config.yaml
n_kv_head: 3
vocab_size: 2048
activation: "geglu"
norm_place: "peri"
positions: "rope"
rope_fraction: 1.0
qk_norm: false
tie_embeddings: true
parallel_block: false
optimizer: "adamw"
lr_mult_qkv: 0.7
schedule: "cos"
batch_tokens: 32768
steps: 4206
dataset: "wikipedia_en"
Each number is 128 + 24 x the weight over the matrix's rms, rounded and kept within 0 to 255. Layers, rows and columns count from 0. Numbers have three digits each.

# layer 6 MLP up, 256x96, rms 0.0829, rows 38-86, columns 0-95
157108124111167149108148103179126145150091169098139172131106128099129145095132126115115143158100184104129115149129126112094133115098133137111110119142120163119135119165163138111119134121110118103115110125133146127152131127103120164091058177125173125099150156132143099093124105135109071077
150109116107094116088120130129138125111140126123095169134171116187115125127122142085095154127117169146120141111143106130105144121145153151114128110102119132090110139128130122111132146134135130139155127067141112086132091144142046103110118148155116130139146129121136152125165114109114131140
157126103119133148120117113129144089146090156151102140127102122094157120132104106095139158155128165086141128089109112128127124157145139141152115117111141136128149121122130132103149154107099168121143103132095129153134120115133121082124119119102141133168091094144133150092155167128142130125
115105136164096129105135145103078123144147191129135147116129117099178094156127154132141136131138147128119125092149175119115133155110132125153138156157103150097124118160178189126157117159146104158167126106137098122083110181157108141113162160149151133083126125134130153159165156159121102095
145136112086086143130131128144152122117154142141173141102178148102134094123117142161133132120110171133114142159121129146103153107118162153095149097148113154122143107153150152150139115101083130088121146104109180146124170145109122122136128137198178120125116127180150132190117109076137095112
117104133131086085096126069141099170126133142118155096092120157120129137139102136166102130104112100153130095153125135101115092143106130113173143143113154147135109123132148112105113136135094104187131135111137076126119125101206133151114140113096106113126135175069134093119138122122113097130
153119161127166113088142165079134101095131141104132097102152133092147125096141123167138104161148147164099107126127095121110146126114147079144093158125163161108163128145127142129082111117115134114128134108081150150147130130069149117121152141127121095175106122178108146147131119077136135124
109124157108118144145145143130170139113111090115136115138151125130150144134164172167158123188156081124118118140135108150128161133138142115081121143078081162134111150156136114167107111103105097152135143134146101070088128140130113145129151146120109156142110146129090116171102119132164107148
157135107081101149117113121142102167168142075116151136166152134108090149130071094135115118134119157131141113099116122136142136114103151156148116122169083115100126149101116131120114113154096125100111171104158157108144127089135118105150135111069138140130163174148126148137118139117135149125
106163056119154099179109153158139073036160095105106150175126174092145156133109108136135146134124117128158123104150136128099159151115107097128132144126172115159133093141069154146104149105083126144116084141071141138102142141105083160039146143083171114123119123182152116114104104115106141077
123127121159120153097120123120134121119119129127160123157151099130143102151196127137143138115124125112135182087077120115101151080119160176127112144093151166153111135143162123138125121159167101115134158096139156096153106143133120107153143129072121162158154097131106173138128113112148136111
116116126141070183124136124113103113118125141143133093149132151117122094134107133141168083130147135165164134150125099123162136094114157141146133139083173127119125087145127108110147127141127125106104183075108129093136106115146127075152124147117119093119097077087098170071171100138110092099
135129141149140103148094121099142148159118109077128121117102133134149158110120121132125114123122128162094153089162131145132111099151162126150113138147086070131167109152112120132152155166116082133129115133114136157073087134124130156127146137099133157126109154140093103145198093187155093068
152109119124132102141123112104133157150118141186155138161131117110125101111128118140120115121127165118182127127163175139091129118132154113124102112196137139175142101120133148107152108181137101150132108157114111153098172110133113109067125148115114147132133144126149081130140108119081116116
127145105122134125081124171110120143093146106150128141138108111182122123145120130138114104102122198093145157127122124138118097129164162088127123100138116124183120139126146127093150173106121133084134128118074127121120132102084105142120100151146163143149157164136128146103104121122159101127
091131137107102129135154099124112113143135113143141154165135125117127113126081108111157114132129136137171124137106186134171102085131135107140115134123115161131089136121134131159124117118099141129103122113140143114128163162106115101082156135147126149108104117125089143112114131144151130146
112143052149127157155081134153178149192091146083089114123121141135134175166136107163106130091140112108134145156152176130162131160116110121118130134132149140105127140166101139177124141132156093151123141156139130121120134133100120093134117134116149115135081177177120107145142178156119165065
133099126134154121127135153139116141138123128159105112111143117105093143161168125123106121170107124125097134124162126115101164170094149094142134116151105135124131134154173134120083153165163182118112122127162119148114044132162181136148180108160093124130122165123109158099138178148097132144
098108144140126150123154150120115139155136110102154125109125136111132123114154119114104102126117126113153177171126101160115190124149114127120093137106117151126106154086088095134155147144169143120128132107084114132164135104133142115131118131131131072090120126135108147130106115095086091096
131111147145134092108146138153141122120103161158118138125131169136161107138115079093108174157115109105114124126131127165145139143156135138118102141127098131134119129176089109136140145120140122101118161162081112115112147122149155149095139119145152117130146096113140159165093153132171151087
147134142145120088123113088102137118150087101092143094094097138177150155104070083135212092075162117076146159121119145113120096130111090085113149112134097139156096079137103131101118138160152122117134166180149122109124175115148111135161101130126123143093133104103114103155118111156136109131
154131141130159096079147123141126164120158155123125154161133156168100164121111116130132164153159118127130082140119161142133105132079190164108115107110139125107146101154117151163132116128138134096099133120089136097095124136165121119124135132084144138116135140139127152148132177107116131124
072127129138102121103115090110138129187099131147110127141126085124139101107125133134166114162115124127152121185105150144086119068149138097157081116109107119191164119093083096135116159135091118095138116115167090122112155147117138144152124153087105151091152148114124103127103089182145105078
150101117112127102114145135145154085172169143104130154094121169146140113081111079120123160134093095145131152104121111123166156122177140086157084107120139148127143126113131114112139174137119107078135110115147129129141114153113101121156115106164121115134155158162067134137086109118114172116
153090131094126132108092078139162113102122121111123133104082151144158129105107141108143110177108139121127170122136125165106130099117112203114147078108107124150114102132120152098131133093142092109129123140132109138163116087157132154112124133105098139132109149072123151075112124125179155136
100116134121161115138123098142106152115121120098124175115131194138087139125154157158124099148143114129148101140103122134153105129147106087100115163135115112111090121064117172114109119155152110141063129130127141134149107100180091157153126115132125127134106111130125126118093163132118157120
119113134111171162091150120139132127132132107140152129119100123095076133135135148098115124125133121130123107110136118152174145124067137159154114103093103173153120157174094145138104125101143088127126133164125116118120103171112079127140161107118106131172129172119086130159153124132103157142
122136149133129145121146127098110157120123050121093130153120127118134128134144161089102117121114128131122125179145151169102108092130111155120160137132078116139153145155104075123133114138142073104102142119131145109163149099125100127144107075120124115114131145151141113123078131136149108147
134124150142095103132137104152135095099103161145160098108111118160125158112142121114173156152121121126145162133102169122115071115132169111161120158131143155126133174126110125089131128153082164124093149128134152076092148138099099159137119155130092119079134123083132139141165080123154100132
142141113105132140108137128106095156086143122133133157161149161140146117119133108122148111142120109134149138169127115120122119145175165121102168132139103158130107105134126158135139140161173129132147148119149120188126142093092112144105086120127124148181089113109134159119113167125130116131
154096115159091118167139110097177111118169140114153136111104118105144139106128117146106160113137141128144138116130127170135127151112129117122142110141095110106116118136093131066122123072088126110113097110101101114119171117123134082095143125133106117094137122128118183110108062114123132148
187101096144127108112127142138150124167094086120088134116136135115145176130141122120137130103157123081104127080116182144164140102107081133117076057154151096119128144095097110168128183110143110156139133121149130095168114113135141157152147142137139135158140125081162124113124097069140130108
057137136140165072189078094128147129133116162099121117110120083132185119142110114108150142123154121136109088139132149086136114090093135116149133116162161143112132120116074146129138126152127147139119140116141121100084121118131115112103174107057128151120157127134116098124157154123113107111
123123141166134129162132169116146149112124110165100171111091166120181173144106155093107125086138191139118120096156164147085119108113123146104141134128115095156135110103136141129096078107169185153140107120105135144138118109162154164134099127129124143133113094114098163162150094094150095134
141134100101136148109178126117095103140176114154130193105152146134146108153125135117123162126135092127143109132159120124150125147137143172134094084151125146091134100118116181159098145125099126131124138120137094124136092141122140138140098183138119156146123131136086152081127195145093157113
173140137124137091152122113123127153139091140111116148146150127133152115161151093125114139116143171123115137118128175125128079097117127115094164087126138127133138109110120130144158127104136148113119141150130104116150124084145137073140104129153078124118176130217165140103128155117120115154
135163171139126139145141142145071114169105166095148085125109114113052129133105138116129094090141109127115106095124163157144135123138129129170103131100103120165183139126146143127086129173155111103132139124106150093116156154131129131164118146132166130139141149068148114096147196083153144125
139117143156129138139121137110170117117098146136104117133158123146082152133146096157137132133151122151109155132131154127141122088128179149128096127148167143110124115114129137158120100087140126119133125103091127092120112144141139085141112140123133140150150161097119158124152161115074153115
102120123149143142069106143141149168161145133107120098187143130136125173119144107105142097125112102095103116166140136160101098119159145090092139119131074108108108114118127138112134108105120086111100148126093150105075148152132120110121119115122144125146126117148133104102170136126134120158
084150111121117157136135131139153124166129123153097104162167103151138159146137125115094138086118103147121124144117144113149116068157130145141125120122106151095101120092146153095157112164151117090148113143151149133155104139130081137133112114081161145165152102163133126148133107119157097134
157078176151148152103160134126093119126100107080121115104125141093127135124139128119134145064118141124109139186133142121090141139162119131122135128105152166134132112144109130087082129163111157141142104151108130119165145118128146118104129154143129136137114127162166171112120140202139152142
105127134118104128199177175115119142155125134109138147136139102097154144124139129173121104113144146134184087141160100114146109104128109118134144129076141146127161189100108113120141125123112133099145097119131155110144134119111145114105137143158129067138164130178124159156114109150119145105
117151096121130126127132096142097100136141132104120149090131151112113147114134147140116141123094096119121144155093118140112158158122137116142128144158123107137070142146104097159114112101143160172150116161150127109100109166114143121173175083113127137118147135111178157131123099131129085137
152131162141119101141147124108117124136152134114151104143158131161119166137139113160099165133158144127124154108127126148122098145130114129099105137181121131175131127124112098168148096101158133091111126102159115103126124165139105123136127095112140143144144148105166142158157133115136090174
144139152119108162116135124110113138121135153115135119125150121099120110084148137095124126153126113128169144101115134156119103132149137104146152065142092122122169139092119137128173123130147161130150115134147127141123091152132140110125100087127111127143160095114136127127119092160097102090
144129176105142096108166121126160160163119116119200129110136135118124171137127140142131147138123134124150143101139169094131119117119168124164138154133094149147104128145159145082140144120122170115114149131136139132103099158130131142106118118112169114177143163144140146142168093106154086107
139140152088130128081091142101197155086144128122109142119159164124124145135132103126158102168117163108087168127134126129139100144144096083152145127118141099143061138139133146119104105139134135164128111150090117104142122135095097135107091146142190119151113086149104109149133111097111163099
127097086151107094114123155096116126171108116137107129123169156132127139132162146100125103079148134126093122123118147131096115092120125110102101126140090149107118092084127125149142184127120181131119104082119128080109126131100108118125121144104109152133102166125120095127129088109166161162
148135175118133101150151121151167099087154131132122118123151163133097139097149143116112139095113112113103133151130127101091154132122099158111079132118100125125102121147141130138128089139175124120127114089083186098094119125138145180104135108140159139117103192151118176134145145141118133146
# layer 6 MLP down (transposed), 256x96, rms 0.077, rows 38-85, columns 0-95
151117119139115170050173071102122136127163106110082135110133178131129161086123115102106106173135144098078154118145140127081135109138121106106131169133153125142105138134135109130154131077122149147126138133136121127104139078130132104140096154117164134083112115118092151134106122124140179154
124121154104141119124160080127142149137115115112158091128124109095138124115111163101141141142202120129129118126136138106099137119145113128123110129121119131145103113094124107146163094125091120122125105105153104136187160136167132136111139136102110155135136118146105119087129103147146078118
113147147101149127106136144158134158106121136103111114141136138182169132131179097171127113121125122129140097131121162119127095132131164135089097146141139146126136140133100125139102104155117125144099136101137079129153141139132092116126166106144126160137176109124097161121107112144090173117
139093132151092144120127133116083127151147130188127161088138055107137118193145130138071166100077135105133110126104088159150131190111176089114143150140153096153083131146125136116140131169120095139161109133122137151099118167120142099097120107135138110140114129097121153176106135079136171149
122108089136143117166057114132122150181139141069141124136150129157153095123144134090124117159112104119108147133159090083134132128144138137120113103156099171143137115156147117149126112156161168131116100110173136125131120142141151151093104128128145123140180107095136130123139149156072187081
116102153096120115123140102117118077122149160104101127136126061147144103130125094120066136141105140137152164174147096108114156136147120119123156089147079121128144109094135106118140144109089098077113110109146120151137171134148146148124136124125118114173075149124102105092115156131145071140
096153156124128125143113152161124156142151130118144122127175140125148130172119146104174151129099109157147113138146123127130134113125101134147098116137120128151158153128130200108124166137145109161131129117111140103066131139115144111104106079148077117146134149113105096138126168169123108076
156126166109106116104107174146138126105130177140104148122191104125164134148142141103099076145209099128126158174145136124127171130136124117105117121136110127086166168138158107159114144088134137121079091157122115069111150120115085137176136119123157140101105112106136114163094132112126145156
110125106141140146134083089132116063158126096129090150147112150110114129117144103098127125112127122118146132087128114129123159131113156139119105077117147117133092123113215141099116154094145141114064109120147161137148132099118114153139122157146132147140145097162115101139145135129144123174
120104093123118106195140123145140140110129121124136129122134157162125124104119101127152130150119119108128169073170140122089152156119084077112147140130154120115098118138102154160114144103115143140137119138118105126091132136151111135088152149070137125090130124191135133133102127163119171101
109056121125085162113156129079118125101124117147139146168121140145116155135107108148077085120128104130126154131146122135111068161155142145120102133168140078085125120097117122111153099150113160093132119131129117131186137093162099106102097117131163141136120126100119134156089117152140128148
075144135133122180125104145120128120094130127146103122126091098158142115133139149084145109125130164099088110094100136145139149115115146118136107132119080145122129126189165179073145119153077144167159149077150141136120151154142144165176155147153103127075095140115147153102127156121137139140
170127150111088125150181125123176124079140102083128119096134120175150128173141120063129175160127114141140108118080217141130146123110141115154129127125118110151165098138172133093141151141120082113114154164139118141100128148140081156173125136119092088137129161145103083111141115136159109111
122112151142135121113153142117125098115130117125130113139098146161109107135096180111152131161177130108124152130174134134102162084097094118138153121102102170165135124118139132158148131102103196132097108158169152129105114119080154135148158112141140134119152098131117075100124130099137132109
109153167154146106124116103117115113111177159089143116136157091171144150131133084141154161152166154125155103080124146126124157133094087150160112130129113088145127124122121096120131118096112130134160145102109112112150110138111128113143113161136143126153162126107134163139148148150126114119
132138112093122150127131133159132104074090124083130137125112132142127152131135090084110148131119100098173158133144140110152083150143100102181096119141107128140086130114104104128089116119121150145135149115155139128127108128142115125150084159139148151160109117106147158106160119125101117127
112101149133163160155123139156104109113069185120133150155116129163101115201096124102187123148114108117104151097143133168115128136096134137132175102162129154117131141133109126101153101168153090110155149128151145169148118082169105127152148128156105146125137128132052119068181136133147107084
150153162136172135137114146135109111092127139149120142114156140134166098158077167143122143156130130099093146119129140104130159120130186091169148134129148112075152097085160092164106127163134136150138143137123098107156115157058134144077164150112102131108119091092124123128148157132155172151
131130120117143151161181119163147161111137121141099124125138113096124098119107113134114137167098153111093091094137177148142119131117108102147135095089124137132123154138120122151072136139134130130150160121119095160165093119071150158118129093109101115128131149150128104115135128149118118140
148121112108155109150144103110098133145121108172136115178088137148101070106148125113087109133119119133116166148141107143089167128085147109132096121161121104158155098112093129082123147117128126103102133139120128159115114153161131142099143155094104134148105099117095146108103097132114100147
137145104109110127124123120106163122118131115133122110109149178205133115114104084137108130100135098084167172127162125116148072177134092132152104138108102123135106094099128124123114165157135154107104119161103104113118133096164069135163123092149127121095115159075127166106078113146123109179
117070130119152149156101132130136129134101083126160112133122121115112092129116126145150147112095129159137147129115130145122125133148162125185111157134151110119119111130155081106114110153143096112194119119086142136125103135128168128128172117131108166134150088089116116152101124093115109065
107142123121084135172155145080115070155122129080155122111134106120091172134100118111124109103151159139114118107112127098123120095093121136163123088126117137141105135124104131094128130118125082103124128068193161128105108145121076133105118181156161097122097192140114116166109137139148138130
133133114112117111126131124118127133120134165129124123136128081168196138121102101126133124127134129165115149160176093079082156101161105144114108107141108112162111130141127109119138127146140065146114130128176112080122138122140132114162158084120103075141148154111170131148150146119196097140
098121090160116156128172116143094161115160113131104119139113122105142132096117102143118114145081163139122155143160142147086143124111153118130121134158123137125130123074085148101087116117115156129093142105096118117134120078160090086114122131126158123165094152134138169113093109119138163096
132141084108119048140155135179143132198143086101130133109149141146153116110153092108133123128102155162127119143099108139115108121125120133122124159154137130150121093114095128106118133136146126122152099140086139104097110128123113095149090114103160161137083169130146119150104115134097109116
129130125144117159101193138141060119129112153108113154097127142139102090129124123153094122114095107148147160162167132159121155129160145102136170074145131123178135145136125138142156132117165110114126135153100128153115140150150155134156144154123086130173131101135116123124137102117158117080
112163124155160133169131154198138144125124153134108098124154101112120125115122127142090149139097133108134108112121124139122177156133143159112115103150137129138130116136095155135098147121134132150096128131096107155118130128156161152139088141096130150164124124110126108133160116112136167145
120128107094115129144170132139148148143084095116131126167113083107104113166135115135090115086103141137134155093133147138098150164108175141151130099139105152141154087152133167088149124141187125115125163099136150152108132120113096150119089135079154136117134130117101151120120124139185130125
147134154103133124097122136142129127153122172153135114146107125146153118137130137121148161117128124117167156126139108131085172152114141102081132117142130116098160136121090194115109094125136096123114123157131144150118093119109113115123157117148087139139139143131124094106134055136158146108
127181149131147113116149135124141160138142141171152130112084116136155102146077152123094142152158131158123149120133135115122100176119151166114116102093133098131114123157120106127156118149140132139126137129155168156129102082085141137120120135127091106115104160115043095163145118110111161130
133122133104153144159131129113124101178108125118113119160160130158140148161125170160110110129094141119130100128177140142115141101072090135168088142095124140135136070114105164130099120138120114135100187066087140146172128146102170157126087118123165154145137140080107106105128127139154107076
145137120108163124124203124137120151120117144124106117183145128066137104122131084106085099134124155143121091181151147122117128122136156099089137122109121113111123098130138142105071152122182113097076090145128151175110136139148146135130158126137151147106138119096150137137102147129153106178
151134149161176111122107108140134141129124131117108129100152141107123103213102110113161151076172116140122129135169097115113107125066074154083121187133119097122126123129129089106155129125139160138131132132164124135137140138126137182129149155111126116138129050162108121102103143101114127154
159104135120130138117067194110121153165148140138160145132151179140132129122140115132135127106122152140143142123099124149143118098149122138132139142155153104143155117134139144130153177062150124125138140140145149094109115144120108131134112108146158134119132139153135172148111121155064094119
129139103120121079124139095148147134153164119119145104159144103135168144130110118121080114146127154152121127142104160148117172191141105158180120120133090099147093100142094150157132119094052104123151167110161133140130122128122128089124129138105125127150106127135143119141118134122184149094
149160160139141135121125128146117124152150168125120144110096133116105150122097128142111125145130158140165119122132143125133100179108126168179124155114153137147175187170117087126135139175135081073146137105108105100118160105114115129165099130170131140119133120036153145150159173100121109088
112142118077127157116123110116132150137188086107126134157115129157164093105100157140206127120172144132131113136123154138092150127125111124139128143128132116133142103158146093117142110120117135123146116146155132077133113155138136122132152118158125110107132107151125141150117096123117104113
153135179125115138184134165180117078121103136129083145134145130105079126133133127143159129149126109148138152137177119136135101139169146098137120109134163134085111141131124136074152106121068148105119111134092091125138133111104137157133103128134153096136123155117125145099112150136114145122
124121096126145160141157115120147147116091083145114105117106177118113095168108128115157179154144129150094128139118107120158119121144087080155122137114124108093143120098142142135125123107170123110150121167133156121119120111099129148102070115075092111143160128128123120112099165120128134128
144129123115110139099109114117081133125148095118125165130156178150143114152086093084121091097110088096155081086112135155165101111127099154132141138134143154173126126108146119118126146115140072126146142154117128092118112077127117120128143119172127103135120108144133120122161128159144146119
101138122108156119103092123138106093197124153143088126147130170148102113127140141098096093102117132121190129092144132139148129092112132117145116133137146074118136163150127117131138105140164127135119178147117147132137176149101113094122109134107166150102132097095166098173092113112127135107
092114135115109151132113106115092110138127141119116142162067122049157136110116128138137107146092143128137122162151071167137079118123146151099155130122113114157137125158121154141137114134147115104127102154066105136096131137138127089121133101173125128137109126136118143136160139125145135136
157135116128093121119106124078142107153129089143130110147132097154146133120093111152177138111147127169167108143124121131103130137166110157152168150142149106168107112114128093099129120148157130135159050102128128106149146139123111141130105138125146115150142125160126157120083102117108136123
119137108142161111159152114123113125142135130123102152159114109110152113143107111125099116139113145141092123121137150107085114138099136144120110132107155112131085098118137122156071108105136096158092164113104113141182140124113168119140144139100125110121092133147110139105131119151154155178
135156124174112113158134117169105086119087183140120131130151115140136160123133187091110159146107116123103125130107116141142147175130090138116097143153119090121113146142104150134164127145098118116150115154105070141114103125122108169122084170104152110110143141116154110157121104127130124135
160134158163063164139183089149104094104157108114128160153116132132087146160168135122115086146123109131087113154160130086089114115146133110094167119132175092119097082084127134125089083143156106147109113103101117122158092145099158126117110148128129127110128131129102133111127128121124136141
134150107143147142133092181112135135100117131097145102132131092130116168106093108129134146117138106142157088127144100116121129140124087175121137140150135116150105164181083142080123089136150126129119144130153155113157171139129156121170073165154171089191093114097145135124115151151111111110
# layer 6 MLP gate, 256x96, rms 0.0842, rows 39-86, columns 0-95
086117125117127135149104140091129121137101135148093131097133160135116100099091126143081102095125133136082132126114158125116164126105082105148171100101149137108163152148122119137114148121129142122155158115138127146157110132116152137152183094162159110105136153149119098155143137119139128122
115111156142117111143124160116108115125162124178118108122143129137098106128156125092095116129137099085098159134136097118118149177147116121145118148143178133132123136130155123146115120110097112139110116095158149128123141140158138117121163138141103110159124139125160129169110136114151120176
097147130115149123157141062142135109136082138104099103127136134097128093116167116120146132079099149104156116102177187112109162147087115150096108124100136163086101135136147169118127128132096137173119132147087132106120125129154122112095115164119155149114133120145139132151157100153162101122
114144135137139107145128143186127143099068119122166156135160154115137137118144157118141119125066197154152175144119147155104135100081084140104171142148140137095087099102129135116109109166126154087106121173113122121101116050087172156155126136124139150153115091146160123102142080162124132107
099128145120143130164127121112167055094139186137123117141112127153126093079116119133081132172134166138112139140165095142148137152121152111128104118117111136091121085186146117114147139117108109132072139118107124110148132138130120098147117148136116079134156154153131170144134114151119133130
074138133133152150122109139121088110098129157131147145079126147125158111109097143096119110131103053135104172170176120159102113070135098110159088174109131140138153149108132122139092164124159116099112106107149078150124121097092156123149160081110157086134136106138137179110129123123190104103
085128141109095123116112105196126128129146108132115110133141146110151129096100132148098118143114145111161133147147162155130115126090146184121113184127117111125099102094125122156112132113116132119112096122148091140132127149085167142096159127109137189155114115138110151112125122176139126154
118138140145122080093141140132131102133126136146102112111122183137117104077138136073125128154113124116117143155176124082093143149133142135131115142126173131104121148137144121123119201109171138150108116158118123164099120173114171117159149148135099156145148116171148141145113138114176134093
155106144117169118135091129129101136153118136139140097115188101139149114096129107129135129116085156155174171113162140109136115111143102141098132101107129161101128151115149143105107114146150157124089114155128124144105115111143159135142116160147113151139154126119178158123146121124173174160
136090118090074102129135130131160120119126084166164110154155155130158099110108108135135150163119130089122125086137154118125148140103108082133105108081143133115117160096168172121102110114154146088091121094134162121115130151093131097171131114157121130172149156147126141141138121134128118109
093127119143133102136066119126090146094115141091092131137135117141153113109127128110082104127106119124220131144142145164137102139174082090104137118077114161073113131149080131123086111153107121160136179142134134167116133137130116124128135115141114148160140086106137205115100156165131118146
160162122138121099129093130084158116132156085152124149118131153162098116105134133111136108124100190092129147089152143160113142117130135148104154129075121198149133167113148152108113148131151136100125130131114158144149154119099146132137135120133129114114152156103138160140098151134154174157
128120121140157153093146139155151126111125106128146155188170187125081130070133159100101123137106111065110112108122147135132149101127099092118114135115126135109138119131142147116134115123110158068106097139166095169106104124114191142120147141129123083153105141142116125168103151105112168129
119114106109156150127113087176137129117104094153109115115089091109152123109150124104116105118112134113187140116132114143096109176133117098110141152158142161130081196128108128121108171120162121110101148129115166116119112149099126151149121081112142155140154165194139120086152111138137155162
091136097130128136141140127100097122115089112131100122128121116144125171105137112099128157135101160136088151111133117125136130132175107123115116139133125125126108138103126139078062143150093133129099122135129125145152143084112119128135085146126101116137171173157138138113099141147186095086
164117105112137103118090145080126111145134111140091165100140118135167098098083105142113124202123102098154162115097126140180154118131125129140136146101152113084148146145141147155116158132122131106081120138137118158113064138131132171143138134146147114137128186137124144074107122115125160117
105136071155148114117147157101108127113146158150156161159127128157133126116109147133153116124122161051165148138144150189135108138147121140115148106138123155131135144113145189112090161155128105112086150168159085120083127126096127141136116139122164166129133128075160125119135112133137161112
141201159104074161140102100148149139130122126106099106148138173155153122144133153105140125130095162155138125089095161108143101110117128176126116113147142139096155115121119136141126140074089156171089142120132124124130102067112113140196123118156133133136101138126141129115141095134130109101
124133109127101089126117150127147124143134122149147108133143102139083110114118118169148122116096117081157173142156160133119113136161086141124124151129098123115106179084122120104137141103108153149152116141163162134150118143129163129114112167134126128173147127115163114092132153135158139140
107136139087152148104116131162131123124153105158086134149142104131145096105175125138097139125115121114146136131100096144114145146086135131091098140078141139083117131135130134099118121153106112153108138147105114126151127113102156143120125133119130111150115155112124145110128155145155150130
138153094116128090145162146138136066134104159138130156139153165131144144159183111162147116144117130089143134129101154125131117119123139130136096100071146186092132124196112123107121120113130167144136144143139105124114109108156148112120089132123147131136105177135130128137168123164115128121
100115132058127136117158157153117078119123135125110164143185116129176141080100089154104109117109117097123102093142144115136097128095103126123099140118093133084104110175131097092133144147113114148080110076132054161150103125135133146131089147082121124171119176115145121079131080148104127154
092141163113091117115152099144121122148135131123085155140156129128139097109111127108140117133140133113155107110166093174141076195106148155107134151129143116095082143135112105098114140112096157088111134126084153132107132163157100145109137121110090168134196119150152134110086123144142145122
154142106129132105143054117115132129124173155117104105116128138111165113132122133074133117146101129163167141159127149108166055085112123154113088154089179129166111122127119128137089090187099152151123094129152116140116107106105153145098119104055166129143165128121123134111152151123140159113
084117147113110105153063094129120116142077155128125131124101136113133094113072142115120100140114135130143142144115121130121113146168119124103166170115135131166091116131119100077118111121123140101088145113112135073161127119116117119085100131115139099127107151095141109159085128146145136185
095105141105157140130092157143129139159092138109140095148145155166129169099106164159164112163087143180165182131102143089133092126139135161103150128112126143104161121141110174113099162144139146150114137101131111145103114123115162125141108102131168148139095158125137124135170118143108156136
181147164165126130150111145176180130154117128107118128146170089141135105130084097129154113148172142134127109096107107134146124147125124135087086140134183132133094113122127168130101096145111141150115121100096074089104102110122144125166115153127135164146092134091113162129146103136115135118
091161103120105168142116090146097086172129157096113152116146163136158155107087146116102113125130137147163127147118099130153130115112149211145121144095139140132125135116093129110100158151159133119115122134100045183138108095143116123100116111111118146165147120106159165104162145120144118132
109165137135150109108133176137110090134123141138134087138137162149130121128132146107155141119112121120174172111156093136155109106118094127120129078147120128084133138120130115082133138076121100134113117156124115147130071144114123119148167096139126157140125177124134103171097134164141161152
107140093098132110099112102146113123120111138109099146129137143165161129119142155125133113129107098084149106161189127132110126132126121121141118138125162171135136137148146069103112173102109146165125092109121071149091102077092067114069130132107106153129133117120124144090148109177099141128
121146135119096149135143130171137126124080084100158104113138200150118060114087114129104082138102138097150113138123147130132145147133142099134152145141103132072090083133163180104141116136163137141100175142102099122135137130144145121132086111146162109148110145170129128126115094110151121123
148114128134164121120158092168078099083114107132109136154144145110133094112074127085092101123123157105173118119120169142116132132103156155097126119118086127111110102161155152130100093141138148131121127209109115161158134150121117167147125174130081130132137129135158126129116129143159151162
159117121119158128142110145158099110115121114139145104131142108146124083125117151110132136169088177166167158111136098149134112128111110132092164156147101150109143103116156139169122127162131079126123094110133158146125131139076169116073078144109124122126119164107115140101114111124131093111
139156117089153154138123137149147109133149092121130141124158170124151116103123131070147148154129141139177127115144133089124154118168144163131111136134133145136120096086153165144129109134084093139143146133125136118156063113118119113084139154136119130137128073144070110124157138127156137119
125132107118106095150145125083127105136126143153167124156143138134098116128115134145146128149103148139156134135150157098161112118135146152134160148104123114094176096101096176136147139135097175067126114156111130182124113132082142136147150120154141157145127150119140142101135158148115140123
126154169132107095161104125104129098112104117079137121110103139106091076126128155126114085076108079159181131112159130137133144111116125094120108113116109176076098128156093138114091066101091128160094157122154152153134094125133136113140121152147122111122121147158165159102154142121147136159
112133163124121102144103114155137075100108128109158130100139112135102172131150081156108132139116104122125117079123078131149155150157117140115073131107151125144128137089120188151122161133115164151131135169132147102132127130129141145103113087125114140157116136115130131120147147153094156120
112099135075138107154137145174110088093116130137157153125157108125087117107144149111080136116116126130124180092116141112162147078148141125132141076142178097133111087160142150081137137149140149154111156136135093178128125110126104114117127119152131066160146142126133132126119138109147158148
128133153114135142132103122129165147130082102129120127159134167129093119102107144098113135083112115105109126159129096111121096120112088136096153124128096173084114147120096129118133108120094123094098143097142074143137149113082149127097132106114123113131123089150138085130130096167153071149
107120093112123085135108115105079102143108077123096139106139149127185103096125117100171106108097089160184142083128122114143110161130130108134163121098167123100088108145104120091135139158114128138103133133134127126132095084104117170127154106127134120119139097147138136141156144170140114170
187125164089105136105126122148137134085139062119156159082173081129127131120116124135124112119112149137102126086101151146086125119114153126101123159118132174138110111131137155109111113142162100163100141141090092128149137158126145141132071155140147092153093157116145185123115101085126088109
142159130120154131086107106159092101117115107092105105123115135123154106100138136146172131166103157135142141130147112119104096127152106109118132131115103136142092126135100120104158157138139152155095167138110100083132141157155188119125113089112106101107131141136143105168111114120160076112
087111124145143139129144129185144139121075124143159103126124152131144118131155126120097141143082115097153124136095133114140139168103123114148079114124134107097102117097153135103144130130155110184117140164134088135113084122125085167106142163088129152127104124114180174137164099164146134149
084132138120136091137092171125147142117147140159157131125151089151102128172147091133126134085121122152119148153123153134155153135126109153130148136112197130090133132165163144133128114127122151130158069131151116127127130130129106137108161143098122161115093122123163152158138134098148127108
116188076117107095148136153142155145176114164123100117141147145161105100115122138071100166102118120104148100115152140135094086122136095114083131168102092156126137098107174151104151150177079106133106132094152125107144124116151134148099148133142184129132152145131135187149104138125156106155
151114152124122125080151107135160112100158152141118157115126087131159098090124126107132093112105121103163141138146096129083094126134153108130102112102090110125129098109123180130128183087078173123109126118135126150158150119082129117111141136160128094059142153150147147124138118170182089146
094149103084142116125132128142109116066129114161130141139134096108153154102155103126105080111125121119113124131167127184106105155097145129124103119117153117158103138163156112099123136127109104118140169173112109161132173135070119096110085160137142137170145152136114112157167080103112143193
121168104145089121110110088171154127125177145118083117132132127123127164120119122110124124134135149110148170157149150176132133105110165144136134148137125103135091117097114134098121167121083144128139175089141078125167162140107154142134135148139156147128100110146135127127087134122100134081